{
  "n_layer": 9,
  "head_dim": 32,
  "qk_norm": false,
  "init": "normal",
  "batch_tokens": [16384, 32768, 49152],
  "train_tokens": 139600000
}
Each number is 128 + 32 x the weight over its row's rms, rounded and kept within 0 to 255. Layers, rows and columns count from 0. Numbers have three digits each. The size before them is the row's rms in percent of the matrix's.

# gate: layer 4 MLP gate, 320x128, rms 0.143, rows 185-198, columns 64-127
# up: layer 4 MLP up, 320x128, rms 0.147, rows 185-197, columns 64-127
# down: layer 4 MLP down (transposed), 320x128, rms 0.138, rows 185-197, columns 64-127
gate185 092:155172145121162167121095104137145170117149102133150113117135102174119061117091105098100153116199150117107157122127091109103147097090089142138094149171103109100105140143061096158144116089121130
up185 096:125138076140183130159108119049139097090123117097144094153095109111118139124153103074167098114183116104108128164092125058089149164121064077080091104156192131114154175157070127118103118110090111
down185 099:141053102109123098155093085163216162162136083204127084120119151138148107107147084115096156084169145114135111153175081160170133126131157173122141111080112138168160168114128131149177148166156150
gate186 095:075134159151133152191137079148102151092149088191095030089176115136096175137109103142088126154108205146110070161108119126155126124201150101097119108141152175174114148111127140171126098079158085
up186 100:121093151166150155178104048142106168057156129161111121100149169127090181115113119177115153095117201138159091116104149095124145057163126130085128116106164099193141169112148120190122084071132157
down186 108:169158176112097093122147149134126105120187132134143057147100204125131159083154186163107136094102084165118126140077085121173122146128105064168117138144164144130139099080153133149139159116134133
gate187 103:136208124120069126084113191123130133100104133111070076104143093080134144133106130109130157109111100186105129124093174058111166166128169098104100106142151118188071105175084121097106119102144082
up187 109:135129103175136102093137157155105146178064196206173153108138146127181078116134158148099062122134140111111088148098089169116152154147148189120131150190086130163186095121139166160103090154125147
down187 106:120091103132104133161137063066103173139178074130089122108118114119090104122150101145055065141081211072176142134141099118126106146129115111136218116085091098109147108157096113158174127133095154
gate188 105:095164094090093130095127119122107133121161105153147135126183067148125182135110093113110130151115173153148147070137039127167153140157130089132209155129129134119118173140160107071120094070091096
up188 103:128105154173175099157117083147127090137122192131119109123088162164149145116070152146107122119087171094132125080105112122129095109120117080080064156090139143109174080116173133161086153121135114
down188 102:151145128122093113162122199157067152124176101108113093063143122073099105172106089166126130122169160141118137193190115092152111120165160118127147131156180143088052153123134112075145145134184138
gate189 105:109148128116107159154185106191108102142130169125109147153040110069114144188119108169127097126162127103126112090128151170074130170088129138140130128122217138089088161140121087097128092102092119
up189 108:126117157130170196145117077151106149120098085104118054126121117166077115107086191118134138142148123151116124089148134131170143111123137109177129098089106114131132138137126144146125117115162146
down189 107:183102136166136107051123125101123123110136176108165123116095103147091128150093120086151079224147148167204130103191149173145095109157112114144097107141153133058146116154184187160160172092143132
gate190 104:118085117112159124167102093146104114171156120120114075152083139098170140139147056090145129176168150149135120189103126097162112166142114115069122119138118228140097169084119170096186115146097161
up190 107:125171118123092155101097094152161100118084097104108180123155097167139108152191154139185144187166146129160138150163157118185050059129118166186107124140091113086138114153113112157149161140180119
down190 104:113139099122148103118112111142166137145092104110135199087110093117124132196152140092117116070099114139151168124175146103149102093077116136086130126135131136109126148129104191073108182096172112
gate191 101:107098114181077126099104145100091188137087108128116151099094148100163090144104074114073148099099175170135131095148131177125080090126122118137124100171063117155137153172176097173110158138095098
up191 100:108166159094153129128110139118067171086171085119129172087101185160133123116169129131148126142097130103153092096089102146106070112096121129108200132153118149123182118147141176164132084122156118
down191 103:131132163055114099187156150112163143074072137102138102067123185106188066173034136122094158108160064144161163182137204149062117098128126114175123119119128150111149115088135173095130122093112130
gate192 088:095133185090088111126146098153104137204157141120163114123157152104086117143177070136072099144116146159088139109158113136123158190147136183112145067129131178138106088181155095111110077127144146
up192 085:095168089176173141093093059123116115121181123160099154113049129166161137118088180137163129123140133082178149103113161146107135132110102096134133180113144086138156139110134128100164205076126131
down192 095:118129177164088069112108067154155096120137153115143166150119142170101113112149182097153118100161122169119125143152137116097067226098101096117143152145135159070111140047077158134126121141107113
gate193 092:062181092169101089124073182137170159162058128070123166108105147112138106189164077157090150058120119112131073130127129142160143092106171135101138132109087140135159147138089114168150102137077153
up193 098:166115155120128171169149100119094110084173131114176146149138138121135124147072133118209137166101121133135128125197153140161158144160083115160058159104191185154121169142158102136147222161069099
down193 108:112143130197126088118136105159100151120107099170115090121129072158165159091083170117100124190135168121132146098110145118160067124074106127068092127145137123083140111115152089129126205214158112
gate194 097:078180124129122168114097083140173099215108174135134150160162144118118108115103121178133190119133138072113171146072174089115107160132038146071122144128144163135117151106129158095155071128165167
up194 100:159132118122148183056100131140065138100142083125124191176142160151124138103099107159092076110155160089180130166112083154109181177139147115174106137181129151098090177139192048102104131116184147
down194 100:120136119201118092131125112075136145173132168086144144127091119096169115143117084104197142094114097117126187187153140133105110128140169160116194064125116129118085098171125135139179203127141136
gate195 104:134150111131135152148090139135118170074122133182141129091144143117062103077077157128144136109117137110163098169130135136143149129104110126061128130160117125122125145123172143102115103132133162
up195 105:155099143149107196189138166155097151124105122148149170099138115142106143122132170101137100117109219156135074140093119126134117108137166115092132155171117157125081089176110088092200153094101089
down195 101:085102083158136140122152133122084102137105126147131121109117180127132124159190118219097151182164084095149146173099151140152095135094126095134110152205083150138080177150131084157116148139086140
gate196 108:094066165120117118094104115146132102069135142187125062121131118134075177157111167132158160180206089122091153173114129110119134083123179138081143072142180101174157143123133094122145140099106135
up196 118:127117115121141142061147144134078097116169141132101081194155146075133116152106144125158112137173070159144134159086173115106169121154178112132113085155120094133133111202137098188132155131114126
down196 099:092114118112200128085137163133187135181122123169144083116151108162163193107091116105056115146124104155103134142088138108167145136082102104148139116109067154132108161064193120147105154141123150
gate197 102:136096193130183156150108129095138148080160141161108125076130131109124087182122145132125121099123127175136111138138127175100110154196091109089151136081098054128113128124142089188152167137140117
up197 102:176136094150097133123171162083128101187086117157094068107084112112125168111158118110107133154132135087086100186062149060100116158082148163141142083110123167162128097155104146116090116130131149
down197 108:127157124169069169149070119114094102089166155106140138167092137152098107096127086210067161113159080123105121154126103130130162147192093083114107107116176195109096130148113124111158149196109119
gate198 099:126185134134123072101123088095113187190127130169038121164195184110149145173129173073086165139115116113074182079129163086128142097094113158146097142129121140117131107078096104168104100118155117